{
  "num_attention_heads": 4,
  "norm": "layernorm",
  "init_std_up": 0.0499,
  "learning_rate": 0.00776,
  "beta2": 0.95,
  "decay_shape": "pow",
  "max_seq_len": 256,
  "doc_mask": true
}
Each number is 128 + 32 x the weight over its row's rms, rounded and kept within 0 to 255. Layers, rows and columns count from 0. Numbers have three digits each. The size before them is the row's rms in percent of the matrix's.

# layer 11 attention query, 128x96, rms 0.283, rows 24-31,56-63,88-95,120-127, columns 48-95
091:153131144156163176110118042112052138149092126188109073122125057142078116171149158132165131162087135092101084142095170153084151162116095109134092
082:179101147076150167128041120080118147127152121125110148154166098130112164201130113103160088089131161146170173094141134154136149121063082151137166
082:117111142155141083114143161170133119142169140115129057128106133145161131071133025188106122161144162126052090138102098095186137188144144122123091
087:092153114119134177148153164152056094125180160114140129164085117166156117125130143140044127106121135126106130122057132099197101089163136132156107
069:155148125144135089097096100212101136160141174100105173182107116128039123161128106163160126128121096161107082129163112071116089169130121137127127
080:074122170114172133080106097116079161157085104156085125085176095095099156139104116134131093108118090135130081101113122149128110181095129146101157
076:114153133118105132157204180120113163157153109138162153171107156081188078096073102086155130165136071123108145096120149095106108099132128090062097
111:119144226141116159070096141057118156130071105164148107076170107091110169186124165096136102163117102108157153136136189176088203121104134116122083
131:158086140159138158136152110095113110175137107172113111120131128112142070179132158151140145127123126120073066077095151057110148148181110079121152
141:125162122075160214115075102087165138107133118087159096102120118088094197124112151151139090147180106152223144156141153124119079096129146171117132
145:126107119144149103125084126113135147120135140124022183088131165148055103113145071113060159183160154152087144135089097169116154142119123124160148
150:147079107115110105107131156158139120110157184179134125107096141153135221089145160177095177082089154127140114126075104087138119095135129161100105
142:169098128126121104134152135125158158176110109078120081073133180143076176061129126127202129084169144157104149144147083103119154109064100119131121
146:104131128109153128184104073113105127144114017131116145112146111142136125172087124185112084127147092176156109130121167120102126126073097083145153
143:162160126112122106227161090117124102148132121172141132109128129174133068052122100071163082196124132110106111098120156112108155092165120113150156
167:163091164106119136109084112108085191144091130140109171122187126104069153171098145123087080117151087121093129071081167164107085137110087111178109
064:106059118124174119091116115097145135179107099178108118148133105091140145132113145158207180154137148130135147195139195112131169170094103100110083
074:153128135145170133150101093094129097121140116161126156148125113154110138113130122092159107108141159148188122172157155099101083139134161139155160
059:131119099150134156142097151151080108177141105150096133098093116150134142126095138069150154130098168168189201098132154172074115122135092189128202
075:085121112113121135121169086138114151135145136153120127141104167128171177092201081106133211044119176122139134132139095097168090107161136137111166
063:174103137146103140051146167093151179147082161140136158112156115144085164129153180089152128113126154170094124179093065116114142141171141164112118
067:131094103118131135184097159100106085081117126106198180085186125066144102164119190144137099128116140182119130101095181125109178096110103121092123
057:118156124131139140127156090119153140112135100186151135149134150163189071109136125155114114090103143084169128137165157122106113148110126131158135
074:097140157131119059090071183108141107104076134108134154110154169067125148216078131053129146146151120144146108113120124156160151126096092111082093
080:151089147157164144166121100115111059203148145073086104179106172110162122153173155150133155138124112118105086156160155064111121105167152149068170
081:137101104176164124160106165097141100079170163136132129114103182050152164094151093142170087108135107170108136155148165119110086123121160125170123
088:123099108152122093116144192127178125131144143168116142116113139139132110090123093173123131113111158114164097137108095191154123109152066125192140
077:134124135110110152123123165143095113077114147123114101089103164110146141152146158137089162113074145130121144073133111109098123128177146172102139
072:134117133139078106129129171145146179136114085108101095131154154186137114043146145104162161131128089139128081153123072120135102171054148131117122
093:104097120120163157133100106081113117141145129134122168097143100102120116175046169163129116169137097184126119130084156177099149104103058127161131
079:127144119098130087191139136113159113162118111114122168114138132122175113098140128114148155220035077110069087126141132104112146152145135116019105
081:126143158136113147095164141113094114141154094140108128084098171107125133110133153090153148124140121134120150137152119098184100141077185086151093
# layer 11 attention key, 32x96, rms 0.293, rows 24-31, columns 48-95
094:137075156139143155138121040136110087188159106139044051188131134135119114144181163106133187136074134114086097165137149094140119130159147133077133
097:184080104168134134142071150125089116085100163135133147073131169071162125127124171123175113113133082158067178165131187178046120127096130109177122
100:092122158137169120124134136120181152122085107155131146117120138144145132101133079217140098146105148146135093117108105193176065109134066085162109
096:134130131096115125079134130111107141125128154120137095136125181100118135108167165127121128055091158178122123095112095112141090091157169157136159
097:135062130154113178167101146100068163130149148137103081110180161092133088032154162156105204157135089162131075172154097146135128138069085117142101
101:135158117092179160129087134101148061125110110073129161074153147113129113239085176127135117190119095156127094113103140168104153097118089098182138
100:171153142093165079159095177126146115170120108120128133098171111082147129070118138160168182184106044108105110148136128089135137120064135137082104
101:158145138140143145146106192096096156129142088136100153120099169128120123140116179084128103131129130095096128119148170116159087179118105060126124
# layer 11 attention value, 32x96, rms 0.301, rows 0-31, columns 48-95
094:150163134165109086097170123118175106148147139185121162196131093147111143089131053150106127149115102121097083075122126181142145075065086132154167
102:120170100097178159099115126151170105149115138203158115115125137113130068181112143119173076135196143129074206117132111114123112129123128169107111
087:084172127103183115146125132086130098132137126147156107137126128149067178138078153188111114117140103128172100075075105134133142139121122150169162
102:089129133137125092102139125184181118091133125137129144127112097103173135129114101170124101077126148104196143166148121094128143148137123135159102
096:113112171074139114085147099104164123118113130164106159143135062105095123139132127118111131205146100138111155063086127164157161129120103121174070
103:078166122184118119197134147131152134168116164104140184121132114148095074101116088093173129146102191113130157128121206134113090103126148118136146
100:129136144175127128127106105044144115112132089119155129062128085076101171126155132107129130184164159117126115125091142101138159118153142147135167
094:124146123167157089093197157149132105139133067120163114151121185114130094089192131080156101205115113127167192123099103121131150130117171120104130
108:118117162139124133092018165114135130111125114137086096113137138207136118104127117094064140137128082139129180104163153101116079155067171127197142
098:193144108174194128106112142159096137108119129107114076202150090136076094131162131105099124149102020132146089210181147111135087100129116135150128
099:130164148073106138160101112139132129136135135112157143062127162119140077127142141080195192146141110145124080181124122134131157123057150164141140
096:138094130110126189126141138097187143124118120132124099141148092098097213159130159099067161163113106131138128120146149129136170201185131163119159
102:130119150121147149152149180131147107124125138154138107104123091102112070116175134113143171108049196094072085122164132111141150119143112041127097
107:146162124071152162123142136146133155159113104117119119128124157075102094115148081054097130133151179104117141103119147101134165151099114137173143
098:138141108151090127166086148135109158123129110119189116082117088125118146117124122180139156161063065169209120076140130087122125119174102146114138
096:148084131102190126142184041152172107139116128100190082155143077185168167124158111090154102117141186101149077139128156137116135111171131167134128
097:113148124125175152135120180086118115118122145086126142092121124088142119170137134091153137195154160154132127089230097102140088200096092154081137
098:153178113102073107183161110070176118058103087061073110165113131107152146159120132127135140157119142155157124114229134160117136140121153078052158
103:108107132141172135144155158127087124075125108079125169140131155108127118118140128140127157103144145092091122092172173077126160187125145157081109
099:155141112108113100052146147120128105122104177105065182111126063104117176164144149110142133081134157187103145144103099183118156172150156147149120
109:136137124143095107124161108183113107154121130105113111145134121172140128136141124099101126192196168092131204126149186117112126107130143087117073
098:135089129126176198102149131094188168130128162137119174139137145085124126133139128155137123179117113121174144120088120141133108158179138104067138
093:123117132139137131147106124170223134160117084152104136117142119167095104124125163125092100136144161141090101118093118108137075179084183135102153
108:141093093162148092154105135109162122097108106192105066123139131116229130109174140154143137132134136148074131139169125181107137148078098158134112
106:127126130157222119131143148166156120146145170094108115080115173079060135119118150154131155195106126152107101161104101073133141107060168077094103
101:193175131061144161141138104156154153147112085114108096104129097128107188104140087089116109102177106113164107166136122123123110139087139171029141
095:114113142110121080123143203129159124189112129123094074116128121113207136142128098154141135169114141075111144157180108087128156125113142187161122
097:106105115121129178126114143105039105165125151220076122109146176128150159113140086114121117133183134143165118098156150142131124114181174083160119
099:134175143125159161154157125166156107131136122139109172122134108105221136159111140161132143076069063123154111162147161119134119105160111109152195
098:114142125180079091170135149141067143065126153149129129171129139113168104100166142069128104127136084149142146177112159164145120099176165147046144
108:111091100093137110174064039099118089124130162097108153111135119102074099142143096084079142124139120114103154100184134112130167131134152155115168
104:095126108143095144121171049169148125125114143152097133063122170091112114126110168125126101209182112146097122101105135098143105128166109083155234
# layer 11 attention output (transposed), 128x96, rms 0.285, rows 0-127, columns 48-95
087:091097125140120096142115128128124128131038085138130105071255142092120095155056162109116115160114115058092120123106136177076118175149128067095109
071:127144110127121070110122138132148118085218096158137098096158155166113143120092139137078118143134101153078127078101154171147113157128117119093111
072:107094075084123140184128104142155107165120121127131172187061050079132068107176098138162115128125139147208106132184144086065123086113146163162114
100:159114106123116097125167120118153031149189112122101128125136123143107119087133066142118140145095172236111099111116069154083126071121114125146117
081:101097137150115149049062135133122155169179187108130127143126134127110147101130143087097143158114110204134128154130091154153111172080053151127132
101:103088122125182141117117093127120130093109137165086089093039104166118115108097163163154171115104099066144138156111131119141213142133161106097129
074:107153109091089179149132157159162079035208132077118135120098146140154120136128108153117082090133067194120139096109097088167200032152133130113125
075:133079132056160162194133077174136158174079094150121185145098083079167080085098133153143102132140115111158093144132182093093182083138170119131130
075:147122134110145080131159143162137147133170108105130213140083202161121108058189127158079102177113148106101108124131157139113089145150092134139124
084:123186137107064141102113107172135096143119159124110132148143095129148092099106082141096139122078099235114126076097093180157147108144200149064125
085:121153125173095129099113126137124132211073140118099124141255113151125126144087068122133132159104141219092136133145101199092126125119136133131135
079:143131058111161120186118127162141193040136127117123142067078149099097144121122128114166101076160136099118117119132142112105089075157106163151176
083:133142086169127084038153122122078130186148135166091076138121137131118129106077099127106160124114100129129110125088094108121101132082137228116191
085:151150136130122090157100165086105186100098108072128154087230127067130165136126131110072055152164134141119084116107081114093065107111080114116161
086:171103158167141083130112131102140154129122079144148132132155163101101123127132148080122138144143169000104079133165164129105107207141089119124117
083:145163180112128141157107149141130077138154135123157135125169140101127131123152099151033043139164148117090105122117093180112056185135107106147107
097:127127111136118174118129149181151148085231114099108131120134153126132119101195106114097096096157146112072146075129080107232156064159100136138141
085:129118137145157118072127082145089115195131176175145099171128119113108083052117084115093163135109179135107076154125100115116122147100121157110118
072:172135122124137113129130126130147109113135204157134096047053095154134144086170108149186157066121179178175168101094108102197107074115172210134134
069:148103149168135159137133075130164168113136076122183112092094148166162064129127169134134121116095131025112150082133175112115146188148099168155132
081:141106113154072132081156124100133057154154127142132157174129165090170105093126120127158148080115118193175132112126101160145117106107177201158182
083:123144111149167136094113147113112034148131144161156085132247103148098130120090122098147193136082143184114094164100089209154117147093102155140152
086:126147112100171152182141152193145193098147133117113127130070148131142147134172146140079124153181086062134135157111195096092163076171118132087091
114:156150116076111124132179166154163154096191098089136180130116132113136120105157093104048117112136120192130092079148083073130109115166116085120131
080:139087162150089119146114139091150156093161096117137142123102131149124145153157115072114109161127172108159109143125204182094122186139079100137064
076:150164076154176097073120131120083141129102121101164127141138157118152119120202101072073152151109112080108085075115123113118088151149070161101182
080:111153170158082128177109119136147062137126131110157159165145112123105176199115137124139120118113138126141118133196159132129156140078132133112122
075:096143119147083101125083111149107108087120157128143088106051187150061148121147140102124116131101135070133149177152125117161182117115068113116202
078:148085184122156154131104103133114207115145135158102097144050036150111099100164138143145097123155131087121109158089183104140132089175113105069086
078:120092135083125147128130190102142215100100112098155159120189192126120119163164146096080096134133127085089120122166147167098060192122115105162129
090:105079105127152138133102133159126158111194097141109116077000129132100166088152195166139154109159121065146177164097171079136142120150111145104099
069:120124128147160137109108134141168142166224097119080090144050105127135128113161107191074095088136122189130076138107135055150132086118118134156130
112:149114156149135115124110110093148140074059097114134118080238164166119126186099128089135129153134128062170142120148186171069149185147135091130107
155:169149135089136120158157119152111133082193102192126163127103167196124056153094174133127109143094097161085102108085130131143090125158128114130142
141:116158152134134081151103134111122124137158133124136098120072094148080108132132094094114107125144128037095180139122132192144143140103075111102136
146:129163161131118158129128149159161072053096156170080152144047143125075119148149053129085089127185143151159113148127089149174080115184128147117154
149:099138105111157061154179125107130152113166091173102163119183110189122093108132102128095137104094168155176124142129074107123166092078125130127126
144:058150136149130082098100158100164166069012160112179135118121102107164207177132123085107152160108130170118158182114162147134108148178187151115149
143:129148089137154093132188111102098139135140127113219144128085063160121136101150106129127156097050167163109141161147129164129193068089147120119115
142:112111088125137093094115131131150085037163140149115160156108130162126110161112118145130146115089091222085130150129094117100140120187178130092092
159:138045114112134135083083142131133199134241113144143108146096091157110114094148136129118091112132129105136158114107188106133127161076095138133174
139:146128182148135122185116131104125119160200087101124102144166161091140104140170105128158127054111117168115117111127103078069149103156091123118131
113:138163100100140145182131126128082175167094124142192099128202115092131126152126176119171161102158138143095092100157143126102095127145127108133101
160:106113088150121135123207149144066183135141118106078160138113101187118104129146175154125119123047143090132159130111064080145128111071124085105131
148:139108133175156129143137131121147116111082194108189100116092086132064137074164073150123103136089132162066146145126072115128182152158109065140149
165:108119069096162080089123168119105169119145195205143139198110082177123167139134139107075129054116143115076129109090125097150154094162147162063111
127:108215122139093097087153077128117142094124061138156111057157148109110133111114136124131127188132120039136153125128135121120116162120112102136106
155:113155132123135101147169119140144051125046158136127127151144147132185122198133114113111116157109128126144090130147135089134145131182160079108131
157:151130130096091146188136084105117097163128117133067177162124111145072146098098110143108132115078123160060164123111122112107138111165115117161176
159:115123105091111145142179138169057134163161118119115165202102107144156174121112157148161121152140114092063095112129156098188194157079121038157144
127:164118146087124147111147126152126040153097200183112129131128089143119147064124132151155116147102114171139122145115093103148133110139180167111145
119:130086068128131137192136118146130122125115119166165146150094115118103166147130215130148147044103158095136137125164175106123165150120066148169061
154:113083161136138099125084105075159152166149073149089167130188102127203124182103144129121171098130132192154095090141189054115158110156172117152180
153:166158108127113129166148119126090157161050163129084175125086143208092130121149130146149107110099132132100174152101089120136088101140152145077076
155:125105118164104159141080108090136144183108120091140166120143102123105094149135124119131141093034151193134157074119126114139091117155122174113175
156:129067133141113124172127144140132115110093173057115135112092125145144121044094122118154080111117110172173099127155107120148162053107126134158183
173:127129094104131095144151120114066145176078130076158151121019132126141104172114102165139133182143122148049055141113134154098072141109113092143162
165:128107120141160152158121121190133104182148134167090129106186125106143163107108160119110109121144168008068116139134113057140193175181143139131096
165:113126132134134141193150128181155075126118194170137151122082127139101027095169129119153091179123139125101123127124096105127127124173095149117152
142:162068160139178092088141155102115124109169130131178102091091150135131152112133151154157121088102179115111078146178136133143151134073135134133082
150:153176139106109153102086105120121133079140117110076161179067158080154127104126149123147100165131073088185142122126112108152087098146121172133108
132:164133187127106147140130141088120161089128125101118117139115175097131164095133191078140125122140110100126168107105101065136105144163145086127063
167:103167106145101128157144151111103114125108122090195082116093067097142098148157143094188105132073126154196113141150152152108103087103138168050160
160:101187112123111104063114147135081208098144115113124137164072139126136153168139166129122148094187124192118146106152088123146044130115110118147162
092:077120135141112135145126135099120157111033104097139128095255148124144122191083149109119108140150120073142142116110176161102115157125121096133102
067:144132164087136133131099170155122156109115109111198109075246187129126108161075127115145134156128096048139116102094174112115112153156105101123092
071:069105142140158123158173138139160019146146147152119110139000077138107106096192099155108128095146098158139123151123096169162167134119117098136113
076:170176173134136114159131139155150075167137158131120142150060161172137114130124068143166105088138138153097094125111066130152131094171128166111095
075:125125127104171172083084130152091112112197150111143094131084119117130141070168086129096109109135121105137134148136079072135198092100105172136149
078:068113101154140141085100133121144233110103121174101119136135147149101160147123149131128157147161124081110165155149188051107084131204135132097123
075:123144104068143123163121124153111126077183150112144147136049089092127095077132111192143112112145173232103141142112096117180143048110148141101081
074:129079158119128101173168098117139010178133161165128140170116086137094116099126076146120148128085144230095070112152127148122108122129121124119096
065:133111108107148098146113151130115141133184092103146158092064103112115098042156134127102087127095153079084102131126104130184068114123080105098134
076:105175214105090132123151154125140127156092161168091112168111131112147120089122053100158130121136152183122080079098053158115103111175140136077105
079:160142135147114145125128105093105140178053137157107109134234114168131138156102085130166127131107161168095113113117100184072085119109155102124125
084:105037139110090095152147123122125152079204111159120159059077144151088093127158106149163113111140150128114181131127115122251074099135140138157157
071:142159145135156135102126130093134110160145098116139121119044139125151112100184128145097145135065108227118117144110094134127118125066082197138197
068:073100114142115104092094149149074176057170149120132156122186105102101093188128126123087139129112117161066125123107090118153149100162170139082117
079:166119102155118119122184082103154130105075054126110145101192154131115117144101166071122171123143119028093123138131193136120145193153088075143090
087:056208203122093112082121148171110190111143144106145121152091147105095121144152096172087096148129117077096118108119080093153126110132075109080080
061:153101138091121080129129188185123138170210128120150127140119196159139123076146106182110135109068153180107157122144125177125117052101080114129120
063:143175154135114144095156137158097136174142139136132157170117080143162125054135070123130149128104120098079108142107092133136163159094112087091091
075:104131114124097132140119090117157020136135178118138092102153116141117145113170126158128075117119125233141183129161096098132082061131175189112120
081:119106090133144121161136126114125141097152096132176134120093175180144130143150188113130146103118133000162137113106180122109128168133072142162121
083:092065125143158061108122075109155077159155086128122150125071094143161119122123112127137149140079147255134078109121102136160111143110115128147142
061:124172129136109137132153134180130072132114167148120166181137150126114163116104099184213100160114105193102125150120112115177110034098145153117083
071:189174146115088164153128174137133165170049172123131135117197116126146158162147123116153130143130123055140160142131167127100192092162146138060141
067:139140172111124116116128176169149180140212185097108151150057142082120164045142072127104098142148165180154123103183110110118141044114140136084177
054:148170132155112131142137084124148051123093129112100105141070144123141080191085152127171115101130119094087109118133177150051159170141083072146123
063:121153153155159035125140133137159037213115108165139162120106157160122110093131145170136129177137085066113065146145164125151105181143109091111128
065:105145120113119146158194123094182051124158145127111138122094122084117075085122093103140137070158059106145119123136164078108137155158059092107137
073:125098162132151149135149105144099098071160153121102080113000119106090126101140114093152171072142112022087127108118162092165168105152089119099121
056:135070094108135171168117139068147148127152136146126155121129099124096129123134154097115103130127141103143178172107158138070121079136162130115135
078:166088153131126120136122165118114162148120108118178145094119221101121137202156193108119158137104132033119120131120156178167114209138098094142120
068:096111054120124134171108110163154146108207090153122122065104124142122145082127222126165102099154080072142173189103129032138164144138109130115151
059:108103117171137147100138105106134196127255131077116132124089114135120168141175148088116158079124170133132152087160083101096134085130115190102140
071:124072134130138165124147136124120144088145113077154099111160183104149123132137195158118127105120101023168148136131163107156122237148137088139059
067:144059152150106132149176130103147149153169098067101115134121135146158160075072087100107163125109136118154128153109072110167144191085119066169175
077:133091148123096155112116095181124075109153148141129153110114109115119164083202090148147106112113168130122124162135140103100127083145083136074108
076:122152117122122122141093092112069093185109135095120112078176098127123095128058104109154153141089065221069125088115118132155141051080114128073152
070:144107054145133208158126113142111082156075145103113084156199084116125178146088114120199187118144160145147104138161145134107124098168164148124147
072:088044127145101171106154140188139187112213088159126098146106174133105108134175167169081136136143121110107128120171137093160119174149135105120138
071:133156156087128118146115091138120123143137217128090101170107130146182084057090130159135134117105146252111124112099105109122107095075115119105156
079:156197146101131167128089110096115101203065167147125151124177100108108136131150048154139139137134128117103125137135148177140119085079096147137131
080:126106117150150088169141116110112078144201139144175126131027110054088104119143128119155152077135129035132090131132146109164171105173094133090101
078:127165116068126131100121112131096173136101169150097108088125087136162139160098078110108148116122133193158140073119079137127145054072168170128136
085:151139101134159186116148118105095152131051126128112134102194114163112148181090094129128105124113169149137148138130104168096121119133162105147144
066:132105118131114063119102119056118145094164143123129132156033144127098127070118085085127120125129162157094127127140113085134056094133124111081163
084:155183112122106126142096137116101157144079080075093168116135111111151105148075116095114122118129097188163135071117151161084116077067103160149110
064:099054121113097133173107090130143082108158131108124104147104132121114113121125130146175158162135122115113151141148137072112165152151090130137124
072:104059111149141160089140138125134144136138125133120116135035173131121104150147176130134140143163108033106157130183165086170153203202115092123111
081:112127079145073173133155125133133196120177097093070100121122103091130108097056154122163148111141066145111127104127117126139151099113098127151136
057:127113123123130127105120093071103158203182153172125110140117112180151163089138124114130133114116113177176123163107149153077173111102130164141111
063:140153089157167141133149142128155169177157141185122134139088114118103118110136125169158119076158183079143158111145151158071193064140166184167124
110:087190127133136165145106111139125105132061170130107136135255095126148139173111115133117108140139132232129107154118097179079101090108142141142149
102:118054142175106115138151135110131118115206067140160118108028146113105124097197137116131170123139108026155137164144133098175116174133097099131115
068:124150112102156088133126156100121111091102146127108130131168168119066130143175061108103166117123139234091115107069110168125014081097102144106144
079:100194114095117111120123123148124140154114145129149134134193079105202119171088140142088120156145139188152138099139188171093165058073143146142140
071:144171156119117147062158120128071174066141130110179062109076168138143158080120145121162138118131125028137112122158095158134203133146128077117108
057:095196098098111154060131091150110140158185156173149129148024103148116137132161120123116144146110139117140152141118125117144186045132139153092135
074:123074135139092138129168111140178066054180108174162099120042139158142128147116153112141100074119110055212158129162134159169176208158155142111126
079:125118121151117123139047146130175106068190116116162155136027179151134121126143161102109100112128124122099126119135193078170183142107064124141070
074:137110129163110121059158137149107169078146090119132090105007131098120133122149130140079110067119125077132122099092116106151111166133160111118066
071:131152103124118127094161116135110139119225146077135135128000096125154083105139142155109125087099096097124138085148162108191187115093103120106129
071:104059150115104071132135128136148095151112168195169096111125086123082103079155085151129117167132190087105083159128093165065138150081144164130105
088:150046131162159140106168108103138124170189074119122116102011141117119134152118123106147162109122126034140138131153120110163141174142080102118131
077:101162183115141095107139176135136123137154135163099193182192140154133140117117123133083125122154143117140124144137101145160101163085096076216104
076:122140148141134139163056179118129163167084132110138162098162085102116150114181103076111121124113155100153164117167128130052191101134111150077050
# layer 11 MLP up, 384x96, rms 0.341, rows 0-40, columns 48-95
096:129090068152188174157152051122137129158075132191125090108130139103157077087167077128095106122064125136144129171140179147153118089137127122104137
106:135153136111080139145125144143156116094083159122123154152117121088157147124139148129115109104130089131122157109113168140165071055168120155112156
085:127122099094176141082128139118156153164137160210060161172097159117131065127122113166055141138194102128145083102159137133136178078139126135116124
102:170091179164184131131073110183086139142120131139163114161139091118137145153159162139089126161148092114129110089134168128121133183162118119137091
083:157100153133143090170189138138128160137122186114160094150110094135063080139116064135123120159175136116059085149092117106082157158101118057137085
100:166104165130167157109189128124109119129157107159159184125067160127115146111176111148095079152147148130156103104068171141109082165148166083156141
102:121070221093120109104076134107083154134141127159170113100139091149158194095087154063128103088115088146088154115134099161069147122146108152142113
100:152109115142126126071084101115154142107116136162195087150149105157089135158152164108082139126119139141092167143084125156089093155106120178088135
088:163139110142112110165145147147147124145118199185127133103137033111187180116139135078151089130080179067171161155108140123127132121092106186036174
110:177116125093145143106180108184161107086147128118109113124203155164134179133183109108053107154129140127155104108098107138107118141131057104147096
090:096159111151117112128121105125146128081104135128099148139073108109086095177155058168074119211149099141125088191113147153115099152123136158119153
104:134106128090137129121064070128091136099087150121144159098128195087097082143068138163130139103149193127149179130165119069083075118152095167087158
102:133084137135160131174130109125172110155108161103133099111126178151143155097109143128117144086136072149056154058122159131105080109060150117119124
087:187122156119101116174112140144087099153114178121079130157112146093173132154129179120125107168172093060109081102135119117134161122107104103174121
106:122095118124036163083150140044125134153105147180131118127160113126139133105138107182104062126136191045217133096119144125120107095112121109063147
101:140056113100167141136129120134124095166124141143093133096136149172206164093169151109105130205200124149172136075119097094191080123135124065111094
080:137076088110112084158154151100095156161098148080111181107117095127106140160127092148093099190124151141064129132101123127108121145079118060150169
082:181147155128200179207120108135092151141151085136161093077132101119131104128134149137169108151141120123075087093108176103108173145060032104165163
119:072115157152136152083108172118083119123141085139098166091124136126105221128128157122092115093126110138158108121104145119083137109117073161027163
109:114122095163127105142144121133106115145103096212105165177169118113076121091134062125086101128157176116080206104127213155087142083194090123154138
099:131131139115116105135147150139146139134118139141142139187162126108153100105140130157136101087137169088131137135134150165141159141057088152123123
107:100096190093138103129187119138144108138149165081089128156148136086124134132133149099053125178125103151124098040085076114078082115120076134117104
113:171113157150129140137123074146149154119132161132066096061110176182154152108137143172133133171126109137113105114172204122091154092121089095138133
115:125099105119126137131152099087122122132050144131133179064101136095150088099157140100054131115150087148101147107154142105197081128096085122164122
084:059114141166127156125129159122103174119119136103081134130158102126096117134120091125118153141172116128064095130098140050113128164132058078112133
110:122104149116140126151110170136135129102114091167102191113162123096088105062134190161107122149147151108126160124115097081105174113148052042129145
104:160055145162187112141162146125095140158191158184130141090059193132157144137162134147126120173179153139144126101089182079095126131111164076134144
111:130087102139165176127105120177179131146100151133150118141142213035142136081160135131139181157215111096156166114139164130101098170183107120149100
103:125128183147151149215108107098104163135127110106158093153117167117055138118116153085112110145059154141094124138121170149106153069113120137102107
082:172083106133160146165167158124143135171114173161126129106151081129114087136166108116086115166128188094091111111117134160107126172088102119114064
106:117133161097117106109133113150050160112152094116138152066144115096105118163194113108132106111117094142146188129110133115160146090114104112112131
108:122079158113131101087039047158157127127135141193101137125101087090109107113158154144114096185143095113132145112110109160141127100117178120159083
107:179099085110156142063162149177129133135125125129076177092150079102160130170093144161140105041125070133156086148132111055156139128130130143151102
115:027079111095132103096101123092154151164122158150060151160130168109144128134146079065078139162107129143125153141069172118124103119124158105145070
093:042094132079183143130137079145124157124130128120168105157139109132123079162080139136139080115095150112133171150122107195172110171115136127140106
093:138139098088142164119152058070088150108142160107124134018170088130107074152195157149110087164105164118139144130099166107158108112151093124083133
105:104134137148121150154090160096123112155156091146062112170182155098068100099143128124102109114152170150148120123109162101149141108093155148184135
098:133128157157196133162117170081099125134148180156130097115171118109172083102111151172061126180129122129121145049070129128148149111144152145122123
101:138099149174121132144098073054057146096126118180126132126148093146108155118127118164092122096135086155173170132119117101114092142121136149108136
105:109145114150188171146117099121153163161096075140069160093135109119170082132160098123109112172104133149149214127119138077156139143124131156112171
113:092115160119166169125053119138141129152093121122080099165115138142129205133094108183092093121147091136100168137158147114146144100098177126056100
# layer 11 MLP down (transposed), 384x96, rms 0.347, rows 0-40, columns 48-95
090:092138199095135076126108167127132135159160068147100176130057142067108093168128086145141132067127125088162123140138150159207095133138133094103055
110:105110160133094152120148138194123171128057114192119125061068109126110136124122103129118129078119137155125126133100132135104101136127191148096110
077:090146115118113107133103143156137111116116120102094132113091146143147155134108170078175101132141161097123198130136125130255072144108112130134159
117:085097131174086170126115102136134136083109128101146108175057168124098084139079159139113119114153105139079127115099147130105170144158126172118129
081:141159101150172143117090123136117129205086100112195143097170118144084113125131096150150142167151111129060113140147150146097180135107172070102148
121:168139101178176113129135142156138091124221115110120119147000119132155130104125149102126119143160121138140132098105119128184139105148139154141146
107:074160107131121104099150134150073121124133181162128234163107122170133128052137155099122167172103146157167127140115106157136144172157110089149072
096:083119086143116093141109138076126188087162155075113144123165087115144073103159146125189118103167158145061139130129115131124215172142094143128088
084:134177138175110123114106122077151114097106142135098156112084206129080125134139100156138074170131123043070091110111197132145185125156121126140109
112:166135099118165133102103123104111200111212140137122147124133169120112136152137195112152154155122103127050175147079165107140223115139127167121162
078:104113108140146135140106090111113095088090115089083132108255137071154126159087150112117160101132164085135123106095140132090133104143113110155079
094:186141163119107151140125125099089099174050132140121113119110068115094072135048163139134154115197156169131137094133149152121087156084130150134165
097:125143165128163103130134105091143064147196166114113145207126138166201156143181145064159092144117146124128164135115152149170141106095216130129152
086:099137095112145143152113139152134134184150065113121099078255133170118112137177119132140186131130178133145121150125110189129131155127080121083163
104:111158113137100079083131137081192129131148101130167182142159175137128126080139119087158094107166167105096100129129163087123139161103075127135104
101:110172171112143129133127133115084094127159209112096110162049083152114075128156119138161128126115096172130186130126130109226151127147146128133140
066:117093111105139153103126151141134162144155080148146119104208141172120101083128195068133139084125115123183108122108156122174230147155143154096088
073:066067108133120113130080109153132187192062103084128073104157117129120129128123144085109130089115128124154182124147096111193093129138114122082118
125:079124155130170120076148147142139146164055079187095118100103133166111129125190145121079126123101104127110088173132176107143181113180041087180152
109:189119129128152082083105153079107205154149113145143114169161133150148145109130148118077145082112133091145124174142092099096098146136203096129170
093:187074164114090127085109171101155120133101130128140159103139176044123117135103132171131206119137063072105127126123094107153150147123131111109088
116:136136091172065144116104176129128161088100154128133136104137137182125139101153117149142041148152120170111120106140193185079189148138144159056143
112:182159070142103121110139170159155107132156134124134168163101151203107106150203104120129139115130119066121160154163119105145139133112137098116139
109:148125161169126115133110146133113159143137118116090117148007151094148138131157102107093099159131131116116166138135129140255174117131098135138129
082:113152096156144142135133144138125125163112144095126085125255089204165089103115145100131134096174136160122167129125153149185181130142087130085091
115:027144147157063114150101122165127116181105103136146110131113102129089063071112189181105148114158110105138144099087155108189070105096110122123103
110:078119186094115127120169146109113097109226154152140141130000131131115119117146147115135133126187144112148144114130145117226138129110150104124142
104:142126126145144123125106142142107186167056117071168138125128094086145159043128153052158119103102172096086142145132134074076120086156066145106094
097:148108133117177146116124160149096177129134184188113063139122126161156139083099116158133144140095139133178111129121112165106147139128136175125086
068:126120115167105111154079103114147152156107083135136158077146166155130118118091135106086148108135103000084141107124159164126144111123168153097144
108:200130108155173145150164082090130101093137091118114133126159105105179119142146093108151144118100114056127157114124180107032084116110188144143128
101:111149091168134123133124101118154124107171129150117149143016106158154162115140150136057133130091083087102164061147103075142149157126162161176130
101:156113153144117128131147107150130138131061148093165113131190099088139094180088095122155132102138172102112177155143157165143129154166170054161107
118:108154052144103135137127134093132144134161160143107158116107216203188110168124163199192068127135135167125131151145082122183147146116127082138118
099:110093108096093111140159134103160217119075136138122141114138145096082170103185082142170127141105124089142077145149162148181126163171125081162067
096:109096118016137063156081051058125139126129132118096088129146169110116139098210150117102094147152133095138130149107116112128134102152115120151120
112:208106086117133114150157198126135101153161169098122110109167146177112117135151148119108137164133117164144142137161116143070088152128109155091118
099:150077095162106171095134175115146073185088114126123137093159141136124120146081098136138153175063111129077165116182127124220119145148117119090104
103:150090098118130074146140109111130152155142115114114050057084148103181115146127117172121147099105145140123096127094168176138097134132125114116115
089:109132098103125134103150194148096161134102088144165096111154156134157163108086102156151117145145095169119130120098069198072118137157138171080109
103:162126151078127139106090105109127105091159130117139080168154146140168124174122129116077086099139179149041066144159141165124165129148081129103153